Weights of a small transformer language model.
Size: 10 layers, width 64, 4 heads of 32, vocabulary 4096, 0.952M parameters.
Training: a variant of SOAP for these matrices, 96M tokens, 2938 steps.
Each number is 128 + 24 x the weight over its row's rms, rounded and kept within 0 to 255. Layers, rows and columns count from 0. Numbers have three digits each. The size before them is the row's rms in percent of the matrix's.

# layer 7 attention value, 128x64, rms 0.185, rows 21-120, columns 0-63
088:122128162117152057146163088190120160121097106104098169123109133089142101123151133157134121157129140137118133145157129135130138119151137139085109102121136148107121112151143076147143116140140156
104:142114106120145087107094142120134115102130143128088134102081100129086136110127149193152087109134142130137120155101119136116114120135126141131083063125117121133170142116098150143113099081120116
096:168094179123146151129118141133120098119129129122066098111144082114113093130099141150112136128145089145174150156138136092125137119107138137147133109149109158091138118129187149136162136115122091
105:127123159145122100123138102136133174147126143121103138147090091118167111145123111151125164141151104138140149144144147163123126133157189158094143156174105160169138134119111123150123110174082128
105:098113098148125152144144152109158102090108142114145094150144132132123135123131159096111145132124093124175133149151106172133091106155113094093125119153149154112081067157146122137095144154125144
082:128136157148165131145135185118144136115134160150125164144077134150096165118130143131114156123149121107137171165135167139117125126125145130128091062161139167130154124135179108135159148140126124
094:102109136129132142125118113162138137134130112129159186112141126099113122128125108117116111134097117088094150136126156123077147120170162097135101130113120148154169104153112172173142191152115148
081:127086144136144111106121105132134111077115143112104138124157096153105153094121157161106120160137116157116127108139137167115084143100165140090110083150103122117146127155124175162084129130109159
085:137133152114148143073111120134109129129118102131128104115109097102151154159133159119116114127124157147076091120113190075157163143107133164102109108139116173157144136164111113145142138150125103
076:153139126137069154141120157118156145160185100129095127144139101129127110195150155114133126136107137093143097123106105099140095129161122186109139140106079108126121121152130117109109135130120131
094:201127154126091128140141134099120103129153165125129136126115112105077096122153163161096124118143120132120119148130112095097112140133150115109113136156185146120133073115184130137104140131136137
121:107180120166145083118150187118135098157138143057134112116120112129122160125122142139124129078138126134146129143081133146159102096131108139088094125098115132138119123173140122102124123115119111
097:176146138126120150120134170116145134142117150110124131153128191118108170121097189116154165145122113133137141173117115130133092095136146133115107167151128151125116121165109158128108071148121144
101:130123149103129166132142133134125128095124113141120110093129112130115123122125143154119136145116147158156115126129064150111111175168151137098158085084075110077138148129132133126071120171141131
104:141117101073110132103167135106145175109135149108107132149136123134137135113107116136164121162138125183146127158132123164122114159148095089183134111138132081142088132153099109116131087129112122
110:100103088128151135175108159159107112107126197154135104128141145125094162071105128144135135108119096134101121121158163115171162131156106138146138124176111129116135113106113114150122127109133141
113:167127151061105123174122134131127107154150097138156153120107094096135144103120131150147074128116107134162159113104163101141125141115110173115108146071132108129175150124125136127112126128117143
114:127147166159136118159130116156169128127123094142090112149153121146136083125134134149160126174112168144111095075114151131147090150130104134120141156158144129097125129142154133134140146056130148
105:121140117129117137140123155127159136172146106139131194153159156143159157148085121114136120105137133152122201088108113147142158150122103125154143153150115120150140127104081100125108094102123136
103:104116119120143150170174159107149158123136159092137177122149166151135100152116162141100137119170129091121140106133091138135130080107110118114133146134146136083107108138149121157167150163148119
106:149165144156159120100127171164120145101177121103117123096123145125099102121123122155105113109115099164134099082114092165116120138123112162101129129135116138124148159150129122057132112133123086
102:148125166129136126122137141121090180132138156170066132133129149140180116152127128144116137122105154166143146155139113138145114099178135108150172149136144136137109107150159141140141133156187109
106:136157118141142137149111099153145115147145162107169135080176140181158149117133117117175123123107135124116150118124166131145151163112164122129117142112109141150131163098112163164167156160154145
103:117121111128122100120100129085144136145119145128128147159129086152103114100130161122116136178152129106113143122104114150113110092085150115142154152119111112118143161153149111144195122084179170
105:153146122132105095176116167106135178130139095104136127165133117142146129121121121158131160127111167108178122146153150109144102113094134132166134110156137150146141135151106111111119130159078070
113:114137149126135115120140098167116098153139107150157119151117132154146108160103118134126087135100145092128187146181137148122165152172136141122121136134091178091134103113138124142125163124116176
101:120126137153111110147121147127137127121136133122128125125138084149103126124110132109105115145133083150173130095144111140075115163172156103110138083160151139082143123127118074112169109183146148
115:090134150121146127107117126101169111144141124091161119143095100094138088129102126124174140122167112169113139119138091156127129133132139144137139160057109127107125130107150132147184145163119100
104:117117138120127126115128145121146107134134108096131136090095118060162155105107110094154080142095119148140150146133105138133110114146071128148096119114154179135109142112111126168102094167124148
118:162162104163144117142112153133127141135140101101104143128174131160134104101131087119104119131098134124171146155129129079143129115130111134150156146179124073103116145098104172109162106129098122
119:150124122107123128086100134153122130095087146127122095109188129140086146099081136136148145120100105118129122099134111133096141079120167103137078100117137151117123101142152146096156168124117137
102:125086078172159141129100136129153101156136134132161104130138126107135117176129147147135101155139128106129105181081122144171113143095137120166139146086111130148098144104097138120133158135163141
117:135152139127148133142166147121136114109149074136133121126103118140097159157089146156182102135143118124161158132148160183131160128074174137136154098109117136146121109136139148149174103129128127
102:137178142105098108137138121093138125133077130099147164143089125098102128139118177130151128104100118079110135146128152113155161105085110103139123148115132094149107085133123145076116125110141118
101:125091156121106169157143117138119098121082113162122125091181110143178124156112107153094119091125133125112120079151118117123129165096131127102124144144120068160133131117106137130138121124170129
096:075103092137136103095143112113133112115105135107121097146156139157087121115151131145133137113131148136138196143130102158157103151096103104137155112115127120172115071103118154106104156111123151
109:101137080151129150156126125147143089122113143184164154136137116104156125136138098180134151126140094171111149124157130130123147110097166166131130120138117179132139119124162124142136193124126143
118:148096153176134122106143112148140102097135063126078105103119104105143128146108119145125122119144160128132118082109098126134124148105115172132135149152070107092087127110096123119123101134116104
115:139103099169145126136147131067111132138098148159115090135114114120161076123118099091138132151127161109118113105107158093150136132139122122090126172085128089111088105130127120124155112094108116
098:156110126124084144124135096074143143137155136102144096138150119094125130152139154133123164102119112104107136111160082159096146144158122112170107180121157091092127129101133130118174148118114149
129:130098128133102146095081073132118134110134157101112120130119121090150055140152118188073149145138095127105149131138138130133107135122124108146154145118107115110127102125115158134154118117106171
132:094123153141132156132136081090128110093054127098154155177160137130115150144128125168134140133125069154135133157108107139107143090159099157147132157117122114121135126130150115097121138120149119
128:123096144143143120125096112119165109104102123148069142126179134137120127107152093194120094115135129154140125132161133098129158151115147132153155110086094152127117138153170142137086126128100140
104:131120146148158090138115103122143155113101131128112123140110143127183107105122158064138149138108120099133132123108170102136128124108090182081115132166081110092100144126136136128138139085134142
091:108143123102170109097163102111114097100112134133146134111097121163130154119115079127157141134132105108164142174099109106079087149127127143111123140111127118121158109117186122132103152167117165
096:083107146114139127164104140127121152149139107118111120137104163135124122094109105085143119114128114107145127175108110150094121103122131116154111116139134151143087177151174144092092154188109101
103:170100124119123154133127081117106092141129109115098138204104147115137143152187113137102138121150134141128152143135136127146143126115063125170136098090134089147138143128129108131105145140121096
115:115142133133112139119077133083115157117116143120119181132097067160132081151159090114100118097097093135142105095116095147105143118118148173143153099121096131140115138130122111152119102123133134
089:107123095147165168149167146121123125116176129123114121141115147149137104171163124112155136178122103143084181086166107121147126139112124101132126140143120150112140074158147091118126114131123146
088:166172137121094123163168113128130140120128188184126143122144139130128099146106105141082111140111088120157123109150133158127117159140082082114141118175154112142137140126139105105133110140146104
120:175118105088135129124159101109133156096147123152083135144111160163163071127158099079131115162141153116134156136134132118119089130129140108109157140095122146124132108094130151159111161152104125
101:102144151108083121089134127164128104150136100095089090125156133106127111140103129147102159142137138169095143063132127144130146097142124104147080143146130132152120135095085140147117093138096128
097:050123111130106142136113074098163172111125098111120158144142160111120096138125127118146114135130115095112146104129093141094137116091124116121168131160138146094109122135085103109136132098155148
096:119116113102127083133145096110093160114124150127145141096108160098184134145117109143124115153115077111137141132123137145097150160157102082098100109123119077149130091142103113115118122161117090
125:152111118120139137131100152143162119147169104198125158097139142125122123171120138130142108159134085118148143144092099116108093158115171142154108085101135142109174144106124118121142145161118150
103:160143134158172120116110147112160159111133152085115116136100135091135105066091152137156134155148178127132116169090150119132118128136093114161149142126128124126151138135100127139175111163109105
097:109145092113121137158112161149111109141113135107097094141134106137088121136180090088179093167110129138180106141165128140101138141108140122139139103090123135147080168117118141123145142127146129
107:107109094153172081128141138106109106161118094139125120121117127123146146136116107140097076129124135137114121128131129110191116140129074147110140129150131093084106150107131113130085061124114139
106:152170114127142110106113113149125126128089088104159115088100158109162106142163144152149138122113146133100118108112128161148107160086104134093108132111127090164104139137096110123128139092075096
100:160133113166134142106114136121102143145113072131135127135077127129108143139127110105141137153136159146126091142135069155139111151144079130112115049099121092130122120110118116127169132111132094
119:139117134070116100110072127163103127118140127102143074123140108095076107112110115106168126135122118097100117090134145118137133096125079106138085134105119152117137121099155111108121137114109096
098:143125088124150140124122104145090159162173129108106140090114162127126157132165141138131125136114121121078090158094114133064150108091167119103130122113132151147138119151090148126110113171117120
092:138142102139148117137117152129112181148147099126175132076138125177141154144171133135115141130131124109064104119124141160119105140098108095118140139089140164137152143183129126156135140113161138
100:134135115118118080133156147117123136175152149124105094111133127159118128146154110172135150117120180110103119078094097127141108159070118116150126117114129100104157117133143094143181138147152139
116:150155112125144071144128088122167130134106105102136127147158116147152109160142125179134175122138070157134099137142130151144171110129125116160150128153161143140137102138111167092123156147126154
109:095124117140112109173126126159089134154151154111123098161131110091165100147135145190145107157148146097103137134083110129114126154112131158125127172085140167123130132117163141164127148135154129
098:170148141148134129151139099138139108153142160106123150115162105152138101079105146128119088133126129099118168150136078155145136134136153069106124138140107060123162132109145139120111101159131146
101:094082123116073106111148098176122125143130134152147103168154102146146149122150138130149127100120115134132071116126146151118162093105129142118129127157120176157126089140087077133121132117119116
099:149100142123121160092111160137098141161097160121113123146128111151142117121077147100148099159139131143106162136158107134110178099139098164083115143108131094119177095126106125124161118106119109
095:108165134086128147124130170158121129137086084132147171166139126118160160158150084108147122136130134129112123126119167112103143100132136128136129149136156141179161109082090144143082144119140123
115:139126117137130098118131092110085129139130151122142123113148126130100091142107143112132121091101154090111081154085121107138105087160137116136121144133130116175147174160079153103083097098127120
098:108184142132134126071139115181088125104139132122107139144118155141148112126123171101154157138143110135170145134095094133116137159147114131100134125073088125130123154117140110136147128159179141
106:088137113105115102157115158126161123146088116130103144102136138171079119096122155104131106124112135114081148141126146114153185127102144155088175136099110134156148139106091141107133165133115126
091:171128108078118107115069107112114138099119172122096131121141156156141118134164169123176130142153133117128088113112139147114141153147157125150154100145138114158188129121117122163126150128120100
094:137091124139128134176113098104139128158127151145147112100134093143139135178166132100132122183115126153143067119139161114148140142116169136119100086148118114183134143171131151140119129145133132
085:105106149099118158131132105130111136127117085114147123156135080133082137098093131093127121142111152138122134140155131113094157160060160129133137171085124127099079132132128150103111114114101157
096:103141091118132092182105143118078140110104093113106110132125121115141158128136097125155133121077127143105141133079111109113127123108110142110118094094092099152119147133159098095144103093130084
084:144101132090120140142135116156106074150095163158136112105137128137129129106118138094145120165139077138157116092120152142109078153121149109127091128129170118164130120094138131145133114116184167
111:088129117113108136100082084133133097114080128119149118117110096120095097098068138093098140099087127108131108088101105120090139106126132117091137093118120104105113157110133114105118117145132122
092:132157137126143106139080127136135104127092097113099140144123080072096121123116086139165102137134111145143114118107146099145140101123107170163143119115170153142078162117128107140126121123124180
112:139113129130073139148130144120109109171127145120115102117109098141127168163098112106133085137106091130148145160166125111168114152132102177163121131115093122122134126096169140104139122077154149
089:096121119122102171133141117112137082106132114085101072120110066134163129165096099132088122128129093117148132134130107141117082129138115122106128090097070129113112147125133140142144117107109135
108:116117149135148125113116121134135163150174149136165173115163136140134116168125116164116158111174145149152158104135107157112124137125120131134141115103172144125136150162147096143191107167173137
083:131148156120103160129137130134139183151137168074124135104139139183133119119121154147130060134102134116136122131106119137187105100138131122096141129138111164104164121105159154125103092130144125
092:167113138127138179132123147154092149126140120135142090134095188151139134160147126121156123099110162148146144148113140121183122106146152183126109114106149133111125142187150154117092146125126129
088:127082167111136120114132151154094084142141082087080060139102113167116142124142097129152126155115169118108124121132077107126126094140119136115127125146102114134131135112157101147159138133124114
070:171160136087202113129109139133107153150136101133107135123113148170127152164126081100104119131129143099135135158138113130140143152163115129140158151145128124160099129103123087152154148150134175
083:110162135160136154156167122133121095120115104152127168115154158124111143125101138162149083112129094137160124118115122144154173135171105171149145136163142119138114175154147095137148143161156101
120:181164120149162166137099164135174142136146161169149150136107138139147123160131142136168121170144150154158120160171135137162163149169130148150159131138108144138133127108137133140143137117119166
106:138142123170211126158143146134130082121134132128104172094080156137139128136167111125112124112109099093100113135115121160152120064114125129132135133123112139146118146145125093099153145116148126
103:137139136145156114085137093111154142088159080091108078113110106062141096136118108100134143151147140161140093105126114140128137170144136128118085127114109121111099116099091128120147107128116122
081:123145126125151144141140117137118117111128119137104120137168150106064115118109122077164112161155127123109129107139077137118168080122142154110125142118111110102169124175182149098110138092147125
087:139154130140163114125147108142142154140104113121129181170145114146163158129108138137118135152118180117166154100161164113122142120119119115124126122140161033133156106114109139104114140116129149
107:077110093153101127104106110114126140136113170130137132152124106120130125065124119091094163118151164129151120090138113111158125155103126119100131090105144086125080135077132107128103112139139117
091:141113131126146132111159162119127161134118171171162125170130133122151155135113117159116147141147151160182146158156164111151100153145112114149142122134156146189141170145134117145152110105117090
078:126117141132136117139103176192100107158148137120149122094110124105128150131121130121149142150137136088125142160107148144091132080130127159109123130066127153118190131138113115155185143139133125
087:133118155133130174142121176112114111121113149113108117139111144125158098121121138155153100089113109153075139095129141113134160106143102148115141125129127143126133152154139173141217106105122094
104:131165136135138155122156124097134170129169140158148129156104091166155128095128126120105127096117138107157122104127116152124111162184121125109133104109166094166142167110179152146153122144143152
091:112142148130095110118104158141112092123114113090104175139149114156117121132131093128188159104109120156141122066094109125111108134138096183163141103112093120148112103124119141134124152143146101
091:107129114157156119121161147150105092124172114127113097075112143143124124140148129155133085148127080144105103138101125145164143178160144156094137146118070139143118108151151145163124133144157129